Part of a small language model's weights.
Size: width 192, vocabulary 2558.
Architecture: rotary positions, local attention windows, hashed n-gram embeddings, skips across layers, weighted sums over earlier layers, capped logits.
Each number is 50 + 12 x the weight over its row's rms, rounded and kept within 0 to 99. Layers, rows and columns count from 0. The size before them is the row's rms in percent of the matrix's.

# layer 3 attention key, 192x192, rms 0.0916, rows 158-191, columns 0-95
102:44 28 46 38 67 48 33 52 44 73 58 48 72 41 51 53 26 44 47 50 67 46 42 66 47 46 66 47 66 68 68 41 61 26 60 39 36 54 48 58 33 22 31 41 71 58 54 31 76 51 44 57 45 39 39 49 51 33 38 53 48 47 56 54 55 29 54 31 68 44 44 46 55 68 54 41 61 45 50 67 49 46 20 59 52 69 53 69 32 52 45 71 28 57 55 43
109:39 64 44 58 62 37 58 78 43 51 45 33 33 51 38 64 47 63 29 46 36 63 49 41 74 61 54 33 46 61 49 56 45 35 73 65 36 50 45 46 37 36 77 67 51 50 53 55 43 53 75 75 20 38 32 42 72 35 50 48 42 54 49 55 55 70 54 41 59 69 64 47 68 68 41 32 41 56 57 53 68 33 35 46 52 56 56 50 60 57 50 43 41 35 47 65
113:53 65 37 56 54 40 51 52 52 42 49 63 53 41 56 39 42 51 44 49 53 63 33 27 43 52 58 48 59 40 71 55 57 50 78 46 58 23 45 50 37 39 40 64 22 48 72 47 78 44 41 26 57 47 21 46 46 43 63 35 59 33 58 36 38 67 64 57 48 55 40 41 61 49 47 65 55 51 55 38 33 38 48 38 39 43 38 48 37 24 66 55 42 62 55 56
121:57 52 56 76 44 59 47 68 47 49 36 30 60 53 39 51 34 45 33 69 36 53 40 55 58 44 27 34 43 54 53 35 56 52 53 47 56 51 39 37 46 64 48 45 49 36 38 31 40 41 48 41 38 38 49 30 24 58 54 58 64 59 45 51 51 15 40 57 39 52 57 49 55 43 46 54 47 37 42 40 68 62 56 53 60 48 42 49 59 63 46 51 38 54 65 49
103:42 43 65 61 42 26 50 54 51 33 63 38 48 80 51 46 70 57 39 56 31 47 54 70 50 50 31 49 48 37 36 51 63 49 64 43 36 43 66 63 55 44 57 51 61 63 57 53 56 57 41 68 32 37 68 59 33 59 63 33 57 27 57 52 47 34 33 48 56 70 51 50 55 46 67 32 41 72 43 46 39 70 56 48 52 51 46 51 70 43 52 42 48 37 56 71
117:43 43 62 44 41 70 49 51 28 55 58 41 41 53 59 63 69 56 31 45 38 72 65 47 37 30 44 37 52 60 59 51 55 34 39 46 51 46 61 44 63 63 41 60 41 55 31 61 39 59 31 60 48 42 52 48 75 29 46 71 62 65 28 49 64 31 59 47 65 57 65 61 52 53 49 52 59 34 54 36 50 45 66 42 49 59 45 63 36 73 66 61 53 47 47 52
132:56 64 42 55 49 59 36 41 52 52 44 46 59 36 38 41 61 46 41 48 40 37 45 33 62 49 49 66 64 34 36 34 56 79 51 42 23 37 63 57 72 41 50 65 48 61 55 52 92 41 42 63 42 64 36 46 57 47 54 61 48 41 70 56 41 46 51 43 36 63 40 40 66 41 49 62 39 37 53 55 41 48 49 18 45 36 31 46 55 51 52 71 72 60 41 48
109:38 40 63 55 65 42 27 49 42 52 54 40 62 50 40 57 45 54 57 59 54 54 61 42 57 65 41 52 47 76 33 42 41 38 49 45 51 34 35 38 42 46 48 35 78 54 60 53 45 57 53 52 67 54 55 43 33 40 52 45 64 55 39 42 46 44 45 37 55 49 63 71 65 26 55 58 46 58 53 48 93 51 56 42 47 46 37 64 40 56 44 43 43 42 53 56
114:46 42 50 70 58 52 65 40 48 71 44 40 50 57 53 38 51 52 67 49 48 35 47 44 42 63 41 45 71 53 35 55 48 36 36 68 43 49 43 40 54 56 46 36 62 25 36 42 54 63 29 64 54 64 54 43 51 60 47 70 27 64 29 19 63 49 41 55 57 48 65 39 52 56 57 40 46 65 44 69 70 47 54 71 48 61 35 37 47 45 55 80 44 47 44 68
115:54 52 50 50 60 28 39 49 60 46 40 52 75 59 72 55 42 68 75 59 54 53 40 57 56 54 52 41 71 24 46 45 40 44 49 44 40 40 36 57 25 58 55 53 49 60 39 75 55 66 53 66 50 60 50 54 43 65 70 69 44 69 42 46 41 37 64 51 54 68 60 52 55 46 36 51 67 48 42 59 47 56 32 51 61 44 41 32 61 53 60 52 39 66 42 45
112:58 54 35 53 45 50 67 34 37 57 64 50 28 45 45 37 43 48 59 46 50 29 39 44 47 42 76 43 78 83 55 46 26 72 43 56 22 57 35 68 44 60 58 44 47 65 38 40 42 42 52 70 33 50 42 43 54 36 53 41 58 41 39 53 56 55 56 76 62 54 55 50 37 50 47 52 42 36 59 67 44 65 54 59 47 60 42 52 50 66 22 63 62 72 59 65
108:56 42 53 26 57 41 54 65 51 72 34 57 71 65 45 54 51 51 26 66 69 64 44 70 53 33 59 42 48 30 47 38 51 57 52 43 64 51 47 55 59 45 38 46 46 45 65 56 38 62 61 48 52 59 33 63 45 38 55 44 33 34 75 28 42 52 70 54 55 41 49 63 57 51 68 52 71 61 44 50 51 62 49 32 49 45 17 39 54 65 33 56 24 46 52 39
103:41 39 51 35 53 72 45 34 45 50 42 38 39 52 53 44 78 40 35 36 65 47 54 54 61 56 34 41 51 63 42 65 61 39 67 53 42 39 57 42 40 50 50 58 37 55 59 58 62 58 47 50 60 37 32 41 72 52 33 39 64 68 45 49 35 45 36 43 34 65 51 50 43 54 33 35 45 48 50 39 28 48 53 46 37 44 42 43 31 66 52 35 55 59 58 51
112:80 50 60 58 49 47 45 63 48 43 55 42 43 63 38 52 21 42 26 61 48 30 42 55 42 52 58 65 52 42 40 57 26 78 46 58 46 38 47 60 51 46 57 49 45 63 43 24 46 55 67 44 25 38 50 34 33 50 34 51 23 53 49 55 61 68 66 54 67 24 42 65 47 60 34 37 48 39 47 54 52 46 41 52 64 43 38 40 61 50 42 59 42 28 69 56
104:34 60 49 47 62 74 63 58 55 56 48 45 59 28 58 66 28 52 57 54 47 35 51 51 44 49 32 53 40 55 40 31 67 44 43 54 40 40 38 57 47 32 39 51 55 41 41 52 63 36 19 43 38 64 54 51 65 47 65 64 34 45 39 46 58 48 63 37 64 35 48 41 68 51 36 57 45 64 44 41 55 45 58 57 62 54 47 65 51 52 36 62 64 68 45 46
117:59 56 66 38 45 65 43 56 41 43 35 22 60 34 39 53 19 44 57 65 65 43 33 37 38 69 70 65 66 31 54 67 55 49 44 58 49 50 47 38 55 60 35 44 59 16 53 52 48 42 66 43 58 53 57 51 32 52 40 54 54 29 64 49 39 64 15 56 47 36 45 60 64 46 52 54 43 58 53 49 49 53 64 73 35 63 48 57 38 38 53 53 65 63 50 39
110:56 60 58 50 61 44 53 46 57 48 55 36 66 66 67 42 51 67 64 83 51 50 57 49 58 69 56 58 58 45 59 71 45 49 49 53 59 62 59 48 29 57 48 53 64 44 47 75 59 56 51 57 64 62 73 51 30 57 46 45 59 51 77 55 69 37 39 29 49 57 47 55 62 51 71 52 58 45 48 47 64 56 48 56 46 55 49 70 66 50 54 34 53 68 49 68
111:52 58 67 33 44 52 32 40 69 68 46 13 40 39 41 53 27 51 32 50 54 56 67 63 59 36 40 35 48 54 58 42 30 44 28 60 45 43 50 52 57 83 67 39 48 31 24 44 65 54 60 52 58 37 53 33 44 45 63 33 52 40 50 41 53 62 59 58 55 41 58 60 65 61 61 58 30 55 21 56 50 35 61 50 59 54 43 53 47 55 69 51 53 38 67 55
127:65 65 69 58 60 49 60 62 60 50 41 45 55 33 49 41 48 53 41 46 33 36 39 52 47 43 64 53 67 53 46 42 41 39 38 43 47 45 38 63 62 67 50 67 42 20 57 64 55 54 54 59 56 44 25 49 54 56 63 65 41 52 53 50 41 62 49 64 23 57 36 45 38 42 53 48 34 57 33 69 54 39 39 65 30 58 69 65 52 30 43 58 59 72 51 27
103:48 52 41 52 44 56 49 70 49 57 56 46 78 53 50 42 61 46 43 57 56 64 31 56 52 48 54 36 41 78 52 38 58 55 50 59 44 56 49 33 48 53 49 70 33 52 72 45 52 50 39 67 70 40 62 43 60 45 37 48 55 55 55 63 39 46 51 48 52 60 52 43 54 53 37 60 57 51 37 56 33 45 68 43 52 55 62 35 51 41 52 38 57 46 37 53
107:43 66 42 46 63 58 35 47 55 29 57 59 53 52 46 55 40 48 53 57 60 37 12 40 45 59 56 63 36 38 31 44 14 56 58 52 60 42 52 44 43 46 60 55 65 42 77 41 41 42 50 38 33 52 54 71 38 51 58 67 53 48 32 58 50 61 55 42 49 45 54 43 32 63 38 62 52 54 43 49 31 30 60 52 50 40 74 52 49 32 48 47 48 64 62 56
105:49 32 52 48 56 62 48 62 42 60 72 53 51 48 55 53 50 62 64 69 41 26 29 53 48 71 52 62 56 37 70 37 51 50 44 43 64 49 45 28 61 44 60 63 57 51 46 42 29 36 49 28 53 54 51 66 52 50 35 59 39 59 51 52 34 67 50 30 37 68 63 33 42 35 46 56 31 59 41 60 48 66 38 60 51 50 44 48 72 48 37 50 61 54 46 53
114:35 18 53 43 37 46 48 54 44 48 71 46 51 55 43 46 40 53 57 73 43 58 41 43 64 57 44 50 45 27 43 46 54 46 47 57 53 39 73 26 36 66 45 31 75 51 64 29 22 51 72 50 43 46 55 50 42 66 47 61 34 55 44 53 48 21 45 54 52 42 51 65 55 67 61 59 49 67 38 62 67 57 73 58 63 37 51 38 59 51 54 36 45 35 50 46
131:33 21 48 33 33 73 36 64 45 44 57 37 33 56 30 28 49 44 40 34 55 49 58 44 52 55 46 51 23 48 48 61 63 50 43 75 46 32 50 32 52 41 55 51 66 48 46 49 64 36 64 63 40 23 54 37 34 44 60 36 62 49 43 41 48 65 53 59 66 36 56 82 33 45 37 53 47 35 54 45 44 59 69 33 48 54 61 65 35 50 72 34 36 50 54 45
103:68 61 70 54 49 41 45 63 63 41 62 34 42 31 56 67 57 48 53 50 49 45 72 69 53 45 37 62 69 47 47 34 31 70 66 53 58 49 59 52 35 44 52 56 44 49 30 45 33 33 41 84 36 43 47 49 48 35 62 44 48 34 36 48 50 46 53 51 40 57 45 61 63 65 45 34 51 50 54 43 59 61 35 34 52 45 24 45 53 61 56 35 63 26 63 81
115:62 56 32 51 52 43 62 54 41 54 40 49 51 55 56 65 66 45 49 27 75 61 40 74 40 57 61 53 48 30 47 58 36 33 70 37 42 46 65 46 30 62 53 49 36 66 60 68 37 74 59 45 40 41 52 80 67 35 61 56 56 60 60 47 41 33 31 43 53 51 41 45 41 62 35 41 31 54 45 54 45 48 62 58 56 67 55 45 60 71 53 59 49 47 46 43
116:50 53 51 41 67 36 59 34 35 58 40 59 37 35 54 63 47 44 45 46 36 64 53 57 57 74 62 49 52 49 53 71 57 19 61 37 87 51 54 33 45 61 59 44 46 38 53 35 47 60 57 38 51 50 62 56 62 55 61 44 67 63 58 56 56 30 72 57 46 50 50 57 82 54 34 38 42 63 54 37 53 41 50 69 63 61 53 56 49 57 37 60 30 63 64 64
101:36 50 70 46 44 62 34 54 41 50 54 45 56 43 40 65 59 46 27 58 61 32 49 58 50 56 55 44 52 55 29 50 54 56 42 33 44 46 52 40 55 47 50 57 69 59 48 32 32 56 61 52 60 32 44 59 42 46 56 58 80 76 44 59 59 51 35 60 48 52 47 44 34 56 32 40 49 57 52 60 46 38 48 54 53 60 56 49 57 63 72 26 49 44 58 51
113:42 48 54 50 42 58 58 52 59 19 52 37 47 78 41 40 46 48 33 29 57 55 56 43 27 47 29 47 34 41 33 49 55 46 29 66 64 60 54 63 29 21 56 44 55 54 52 61 78 40 34 42 51 72 30 54 37 60 62 36 74 61 45 37 40 56 62 52 46 53 58 46 49 51 42 42 53 56 31 28 70 57 58 55 57 45 50 51 59 51 65 38 30 30 39 60
110:49 55 58 56 54 49 56 53 87 44 56 53 49 57 64 57 60 64 62 57 48 37 54 56 37 56 53 49 50 52 57 42 72 59 60 55 76 48 68 49 63 51 66 61 45 51 52 57 58 48 63 44 59 76 56 60 50 58 45 45 48 20 32 67 41 42 73 37 58 72 54 46 62 35 56 42 63 50 39 45 65 43 64 51 48 53 33 41 41 59 38 53 68 36 51 51
120:51 45 43 41 40 45 59 63 47 54 57 50 63 62 63 39 61 65 61 49 58 54 70 57 57 61 49 57 36 49 51 42 38 60 52 38 56 50 40 41 60 46 65 51 57 70 33 40 29 54 51 43 61 39 81 47 31 43 50 45 51 35 37 74 50 48 38 51 51 29 60 42 22 55 76 62 49 38 53 69 77 58 39 44 75 40 56 41 46 73 45 50 51 32 33 68
117:64 41 35 45 40 39 41 52 67 43 41 44 40 66 70 41 60 68 50 39 65 44 53 60 30 57 61 50 60 43 39 60 33 62 52 55 48 53 26 66 45 58 55 43 59 67 29 68 76 58 32 62 67 53 55 51 31 47 54 46 60 46 40 39 47 60 42 39 43 40 56 44 32 52 47 36 61 47 27 41 54 58 63 45 54 51 52 43 49 50 71 52 40 31 61 48
124:47 56 72 48 66 47 46 64 57 62 41 51 56 47 57 68 55 52 50 60 63 37 31 57 68 62 39 51 43 51 41 51 26 62 57 39 51 67 42 48 43 41 46 49 58 50 49 37 57 42 45 53 33 53 67 38 50 42 45 23 53 33 43 43 70 52 57 29 37 57 45 54 71 56 53 28 73 45 33 42 36 40 50 50 44 37 57 39 53 38 51 72 27 23 69 63
111:40 72 61 46 39 50 67 50 51 47 56 59 44 28 26 41 60 51 45 47 62 62 43 41 52 34 45 58 35 42 49 77 39 48 29 53 51 53 58 59 45 70 61 53 39 55 56 69 57 45 58 38 55 30 48 51 52 60 77 39 41 54 59 41 41 56 45 59 59 58 54 50 57 49 40 62 56 44 69 42 59 34 55 53 49 53 67 41 53 35 74 59 42 33 54 39
# layer 3 attention query, 192x192, rms 0.0968, rows 159-191, columns 0-95
108:33 41 31 58 57 58 42 70 61 46 56 42 65 54 45 55 48 40 45 71 41 58 33 57 62 50 62 61 48 42 47 74 35 49 63 46 59 73 48 34 48 57 60 33 46 57 44 51 47 42 53 42 37 56 53 50 37 34 63 58 50 48 54 54 52 24 50 53 23 60 52 57 34 50 63 66 41 57 45 41 37 43 59 60 75 36 62 51 47 59 51 39 54 51 47 28
093:34 54 72 54 41 31 59 53 55 42 57 46 40 42 36 44 63 46 28 66 59 54 54 46 50 61 49 41 73 56 65 55 46 22 52 53 64 66 78 36 44 49 53 53 47 68 46 37 56 58 48 67 48 61 54 61 45 49 32 38 38 54 51 36 56 48 74 46 53 51 60 30 48 55 63 36 59 68 65 51 59 38 52 52 52 52 33 36 47 69 33 51 63 37 60 61
115:51 27 25 61 42 46 38 41 63 58 65 60 52 44 38 52 52 66 65 27 46 43 49 33 38 49 18 43 62 32 27 54 46 33 47 61 66 62 61 32 73 41 47 40 54 43 55 64 69 63 41 51 60 47 67 56 70 64 59 39 59 59 53 65 50 35 49 53 30 33 47 66 54 40 61 57 65 58 41 55 63 47 52 64 56 49 31 34 31 49 53 57 56 70 39 39
100:55 41 38 60 51 41 32 56 49 69 57 62 56 41 41 55 51 53 53 34 65 78 60 48 32 31 70 48 42 52 58 58 45 61 48 45 50 40 59 61 55 41 62 62 33 50 49 42 35 46 50 62 21 34 54 37 56 38 61 47 42 29 41 61 44 56 36 41 73 57 41 68 51 56 49 29 40 62 42 47 42 66 44 59 34 31 38 51 56 72 60 44 66 40 52 56
106:55 64 52 52 49 53 48 34 49 44 38 46 42 36 26 55 51 42 76 47 51 54 44 64 45 57 60 32 28 47 58 46 28 53 67 47 59 76 68 51 56 53 51 36 62 59 53 40 40 32 27 48 59 50 59 54 62 56 67 59 27 50 54 22 47 34 39 71 35 46 50 54 71 55 45 58 43 34 34 44 44 55 51 51 67 49 64 44 58 39 51 28 40 44 42 42
118:44 59 50 58 41 20 54 57 59 54 56 48 50 71 51 59 36 44 36 44 30 81 52 56 66 52 39 36 44 58 45 69 58 60 41 45 48 63 70 63 44 61 58 75 51 73 42 67 43 73 61 53 60 23 46 61 35 52 49 47 63 47 49 58 62 40 51 48 61 47 48 49 44 41 54 31 46 60 41 50 39 70 53 59 59 60 30 39 55 33 57 42 58 39 64 46
103:55 55 39 65 59 51 45 43 70 60 37 50 61 56 62 55 55 56 65 43 32 35 52 30 45 38 63 54 40 54 44 52 67 52 28 52 36 34 57 55 60 20 39 50 42 47 44 47 54 55 55 58 31 46 46 37 81 69 52 64 56 57 50 63 25 28 50 67 53 43 55 38 42 40 36 48 35 50 48 44 37 60 66 65 47 48 61 45 37 59 77 63 74 47 43 42
104:73 54 32 31 47 52 68 42 67 56 51 47 56 62 38 62 36 48 46 38 58 69 60 44 62 62 49 41 31 44 78 53 46 66 44 40 59 37 47 72 84 50 63 45 49 54 55 56 56 53 33 56 46 54 37 69 43 20 42 58 53 47 51 58 52 59 45 69 63 56 42 63 48 35 37 39 50 53 68 28 48 37 77 47 43 38 65 51 55 50 55 69 46 62 44 42
112:63 57 49 35 49 34 38 44 72 45 71 40 65 57 52 36 59 41 37 35 26 55 44 57 68 50 49 66 68 59 50 81 37 45 37 59 78 33 67 40 44 38 57 45 35 61 56 56 49 38 37 52 47 27 37 44 26 54 54 41 42 44 51 39 21 68 44 53 50 34 71 58 31 33 60 42 29 47 60 51 56 50 27 42 61 46 55 73 50 49 59 41 39 72 64 48
103:57 44 48 63 42 42 73 42 50 42 43 48 51 59 52 77 58 42 57 60 68 44 36 70 45 56 53 66 51 29 56 33 39 34 42 65 49 57 37 61 50 69 44 52 61 44 61 38 78 65 44 46 44 53 58 67 37 52 26 52 60 72 64 57 52 26 36 47 32 56 30 59 62 52 15 41 51 66 49 53 39 35 69 45 25 42 68 66 49 38 41 49 52 44 61 50
106:42 44 60 73 51 53 42 58 62 65 63 61 46 40 38 57 51 56 44 55 40 54 28 67 50 66 52 64 60 38 56 34 44 34 53 33 57 43 66 25 52 49 44 35 57 56 40 58 47 36 48 38 74 42 39 20 58 61 28 37 78 39 62 63 32 66 61 55 46 47 48 46 74 41 52 58 48 60 53 38 57 73 45 35 48 42 39 67 59 47 57 48 37 51 62 48
122:22 56 37 60 56 37 57 73 63 48 73 52 52 41 31 39 57 42 52 37 28 66 58 53 36 41 53 58 60 57 61 58 39 42 53 55 41 67 62 51 48 52 44 64 47 72 69 42 43 43 63 51 55 78 47 61 48 75 50 56 34 46 55 43 48 62 38 36 59 37 44 39 52 51 38 30 31 52 42 42 49 54 33 41 58 28 41 31 57 38 65 39 38 43 34 65
111:42 34 55 56 34 46 73 59 27 47 36 46 50 64 45 45 58 46 57 52 34 60 32 67 35 31 39 41 65 39 58 58 47 50 43 69 48 15 48 37 50 40 50 42 56 33 36 76 62 45 27 54 58 48 63 55 44 51 49 49 69 61 51 58 49 32 74 60 34 66 34 56 49 75 51 52 59 56 41 44 67 56 49 67 40 39 38 52 58 42 39 53 35 50 51 34
112:71 52 43 45 49 62 57 26 51 41 41 74 53 46 42 53 49 49 59 58 59 39 48 55 59 58 32 47 53 42 60 42 70 44 57 38 64 60 40 61 73 67 50 41 44 22 50 60 40 62 36 53 34 47 71 48 40 34 59 72 54 57 56 40 54 35 31 51 35 47 60 67 54 43 55 58 53 47 52 30 45 61 61 51 58 77 66 66 38 64 51 46 47 56 56 42
107:71 60 46 54 53 46 66 54 39 62 68 42 34 61 52 49 47 51 43 49 17 46 57 44 54 56 36 40 32 62 63 40 70 44 39 24 51 34 61 57 67 52 54 40 47 43 27 52 38 55 64 47 56 37 37 52 56 68 58 40 32 50 58 67 35 43 55 29 46 55 70 64 27 53 49 28 58 49 46 60 45 65 40 51 32 65 49 44 66 74 36 36 52 52 32 41
099:53 47 52 53 53 77 42 41 37 66 25 55 54 55 55 46 38 45 36 25 42 44 48 44 41 57 43 39 52 40 47 32 69 55 56 42 32 46 52 55 19 52 53 61 47 37 45 34 50 75 79 30 71 53 35 51 52 68 34 70 34 49 44 46 46 54 35 60 41 34 49 66 42 44 37 50 44 74 54 75 66 59 44 39 68 56 50 55 36 53 59 49 43 51 53 49
102:48 60 59 43 50 44 64 68 43 36 64 64 46 66 55 31 34 46 33 43 22 59 34 38 42 26 43 55 56 64 60 55 41 42 71 43 67 44 46 53 45 61 45 57 46 70 41 55 44 27 36 57 52 51 62 65 81 51 32 45 51 49 61 78 48 53 45 49 38 56 69 56 64 60 35 59 63 45 33 69 67 52 51 34 74 37 60 42 45 49 56 42 58 49 36 51
110:21 26 31 40 62 44 60 40 51 69 57 25 62 54 56 39 34 53 72 63 58 47 45 48 65 51 52 37 39 60 53 35 54 49 59 48 67 67 81 41 57 67 47 52 47 54 44 61 53 46 40 55 52 45 54 61 43 65 34 48 49 32 40 56 45 58 52 38 63 62 52 68 46 48 45 49 61 61 42 68 38 35 46 44 56 46 25 44 60 57 59 29 48 50 40 32
108:69 52 59 50 72 58 55 76 52 33 55 50 51 35 53 39 42 56 48 38 46 49 57 62 35 34 64 37 62 52 46 45 48 37 46 71 43 70 68 61 37 52 37 38 47 51 57 60 49 46 59 55 36 64 53 75 64 21 36 44 43 53 35 51 47 58 65 36 66 30 62 57 58 68 63 61 32 34 57 47 59 52 46 22 38 61 40 64 48 45 41 41 70 47 51 52
109:58 49 54 46 62 36 60 50 25 38 30 62 57 35 57 28 44 53 52 63 56 24 56 62 43 55 47 73 65 42 58 43 39 29 43 43 50 42 63 50 48 52 61 38 62 34 38 62 61 46 38 58 48 44 53 40 43 37 39 54 59 43 38 43 46 37 56 36 57 47 54 22 37 56 65 66 30 45 47 35 68 32 54 72 26 58 51 57 46 55 58 38 54 59 57 54
094:65 48 43 53 35 43 40 26 41 62 41 41 57 75 48 47 60 50 51 42 46 56 59 60 48 45 42 41 53 61 34 53 53 47 59 57 33 53 47 50 57 31 60 46 54 25 31 46 23 61 51 43 51 70 38 38 56 52 21 60 66 59 42 58 53 58 59 68 45 44 49 55 24 41 35 24 42 61 47 57 45 51 57 53 41 79 56 60 51 71 53 34 56 56 25 44
109:66 46 38 59 44 53 46 72 39 44 60 54 53 61 42 60 40 55 44 46 30 52 61 47 65 47 50 61 47 51 60 72 49 46 36 38 53 22 61 59 53 53 70 44 64 51 41 56 33 41 60 41 37 45 49 37 59 19 80 51 64 52 43 61 36 43 66 53 40 52 33 47 30 65 56 22 47 37 38 54 39 54 53 51 60 50 82 57 42 58 54 68 49 55 55 57
114:47 56 59 58 43 29 60 53 58 53 51 54 70 31 37 48 73 22 29 51 14 56 47 58 32 34 63 44 67 63 51 45 32 43 50 60 54 47 55 45 59 44 45 50 52 44 60 32 61 49 33 45 49 63 57 57 29 66 58 67 58 68 69 46 50 32 41 34 48 66 61 42 85 39 46 53 54 13 49 33 48 64 54 39 44 48 67 65 49 37 45 47 36 39 50 62
111:30 39 55 52 60 70 58 47 56 30 45 51 47 27 49 40 42 59 50 42 59 30 55 38 12 53 54 54 52 20 58 50 27 43 71 56 53 61 46 60 35 57 41 32 33 36 63 34 61 40 35 51 58 53 76 31 51 39 47 48 43 55 74 37 38 51 53 53 42 60 56 70 47 70 63 57 28 41 53 41 60 31 49 66 43 48 56 77 46 31 44 40 59 52 52 12
110:46 61 38 57 68 53 52 44 57 41 57 59 48 41 45 54 49 41 43 44 61 45 34 59 56 38 58 57 37 47 53 36 46 30 34 31 49 50 53 52 48 53 46 42 57 53 53 34 40 28 51 76 65 48 72 30 56 58 46 59 38 40 65 54 20 84 43 36 73 38 35 49 40 35 53 53 41 39 52 46 35 36 56 45 49 37 53 79 65 41 39 39 10 45 57 72
109:44 47 74 58 64 63 47 51 39 48 56 51 58 32 49 44 44 31 46 53 49 48 59 16 67 53 45 60 61 22 68 45 27 40 43 57 73 48 44 24 53 36 40 31 48 36 47 63 58 25 51 59 57 54 51 38 54 49 38 59 54 63 46 43 43 52 58 54 42 54 51 33 43 59 71 73 49 51 37 65 43 50 52 45 47 47 42 56 39 43 39 71 41 39 37 51
106:37 48 28 38 36 45 41 43 51 57 52 48 37 50 35 55 50 60 62 49 56 63 60 56 47 49 41 42 40 28 46 55 37 53 53 25 46 45 47 41 50 38 51 71 75 58 30 44 29 32 74 56 38 42 45 46 57 29 72 63 36 52 27 50 58 59 53 63 64 72 48 66 50 46 50 50 53 50 31 32 52 70 50 43 56 52 34 46 49 55 48 48 56 50 52 63
110:21 38 48 48 54 62 31 72 54 47 69 51 54 48 36 45 57 46 68 46 41 61 56 47 44 47 61 46 51 57 50 51 38 35 71 55 51 61 55 59 61 61 49 59 56 55 69 35 53 57 41 53 48 45 50 56 46 58 59 39 69 64 62 71 37 51 25 40 56 54 63 47 51 49 62 63 20 44 61 52 97 62 51 39 47 27 40 43 49 34 74 42 49 50 58 50
109:38 36 59 57 33 69 41 54 43 38 18 44 59 35 61 31 42 58 39 44 73 47 72 27 27 63 45 26 36 43 62 43 49 56 60 52 49 26 29 56 32 32 34 49 43 56 51 56 57 50 51 59 58 44 48 35 58 46 23 40 66 51 47 44 48 51 62 32 39 65 48 24 32 39 40 34 26 56 47 37 70 58 40 34 53 40 47 56 40 59 65 37 74 37 50 49
111:59 47 65 65 47 68 22 37 47 52 19 58 57 56 54 46 49 11 32 56 44 39 26 27 56 43 50 54 44 47 47 42 52 53 47 60 54 64 31 44 29 34 52 51 30 54 54 46 41 56 57 50 47 50 50 56 44 29 34 54 49 59 59 40 70 45 47 59 23 39 59 62 68 70 43 57 46 50 59 67 56 49 59 47 44 66 58 78 50 44 29 58 56 66 65 51
108:40 58 73 53 40 31 49 63 68 56 61 66 41 32 59 49 58 38 55 46 49 46 69 42 42 46 62 51 51 62 59 58 57 54 55 41 55 47 47 56 50 42 64 46 52 87 46 53 40 22 41 34 66 34 55 57 22 43 59 52 37 52 67 52 38 66 56 50 40 56 50 55 46 36 54 61 47 44 55 48 55 54 34 40 17 37 51 52 76 42 51 52 37 32 33 67
109:35 49 60 40 35 54 66 32 35 47 38 56 40 46 50 51 46 50 50 46 35 48 47 57 19 64 57 44 62 59 43 49 49 50 70 53 49 54 30 52 38 29 41 43 51 40 48 30 52 34 68 42 62 43 42 54 35 40 23 59 65 41 41 69 34 59 62 36 45 51 45 78 28 63 58 50 44 58 44 62 72 44 27 45 28 53 51 66 47 35 36 48 51 35 31 45
112:48 68 51 51 60 45 63 35 70 51 67 59 47 74 30 57 43 44 35 57 44 62 37 56 54 28 80 44 41 62 80 47 73 45 65 51 64 33 38 58 37 58 62 65 63 65 37 44 44 54 60 59 36 35 42 59 64 64 41 61 47 49 40 62 43 40 42 42 41 49 71 49 42 82 47 51 55 33 52 73 47 54 52 53 62 54 38 64 46 55 53 37 55 46 71 50
# layer 3 attention value, 192x192, rms 0.104, rows 128-130, columns 0-95
086:25 58 64 43 52 31 52 43 58 60 63 55 45 48 42 42 42 47 36 42 49 53 68 44 65 42 63 58 49 61 38 42 44 74 39 46 55 58 41 55 59 59 47 50 48 37 58 39 43 64 46 36 44 36 40 50 70 15 40 52 22 45 58 63 55 54 53 31 53 57 48 57 49 52 54 43 33 56 58 39 58 61 37 70 45 67 70 39 48 27 18 32 54 56 53 60
096:33 46 61 26 49 59 69 41 52 67 61 40 51 39 41 59 55 61 44 42 27 48 64 56 41 39 39 46 64 58 62 44 26 35 61 35 41 57 72 62 54 40 47 63 41 48 50 48 34 56 48 36 47 30 53 63 37 43 62 45 45 59 66 51 53 10 33 40 63 67 56 54 67 37 50 53 45 39 45 53 52 65 28 49 27 46 49 59 52 52 64 62 51 60 37 25
099:40 54 54 42 56 39 55 51 46 44 73 43 36 76 68 59 32 44 68 39 45 62 44 55 74 47 28 37 37 54 52 38 55 59 43 41 59 63 55 47 37 51 52 48 78 31 36 56 41 54 47 34 68 39 47 55 54 69 55 45 47 62 51 36 42 38 69 65 47 43 54 53 46 53 73 35 69 48 55 68 35 58 21 55 65 45 30 32 40 58 48 38 50 51 44 39
# layer 3 attention output (transposed), 192x192, rms 0.0852, rows 128-130, columns 0-95
077:59 44 40 40 64 60 34 61 43 58 49 30 58 45 50 65 48 35 41 59 52 67 43 39 38 56 34 71 52 39 45 38 33 37 34 48 27 50 60 43 60 47 54 55 42 50 54 19 27 56 41 38 54 63 42 60 61 31 55 51 41 56 64 34 52 44 39 48 26 43 40 67 65 61 43 38 36 24 63 67 43 51 36 47 40 64 60 56 71 61 44 46 46 46 56 36
087:46 51 45 56 54 50 72 40 53 59 53 60 46 49 29 65 48 33 27 66 35 42 46 60 24 40 57 48 40 50 48 48 62 41 31 55 60 47 59 71 48 40 59 50 37 28 56 44 67 58 53 42 53 33 70 62 49 48 44 59 68 63 34 48 52 34 54 44 61 33 75 76 87 62 65 52 58 47 46 33 57 70 66 47 40 40 41 51 56 40 42 36 44 59 52 42
086:54 65 62 65 45 45 67 53 56 44 43 65 66 37 42 43 53 66 61 15 59 27 55 37 53 66 46 38 41 57 38 33 44 60 46 52 34 33 40 52 39 63 59 32 68 66 26 58 45 42 78 60 63 50 50 51 53 58 51 33 53 43 45 37 50 49 52 49 67 51 49 49 52 49 25 60 45 39 71 65 47 41 68 30 48 19 55 54 39 61 74 47 46 56 37 77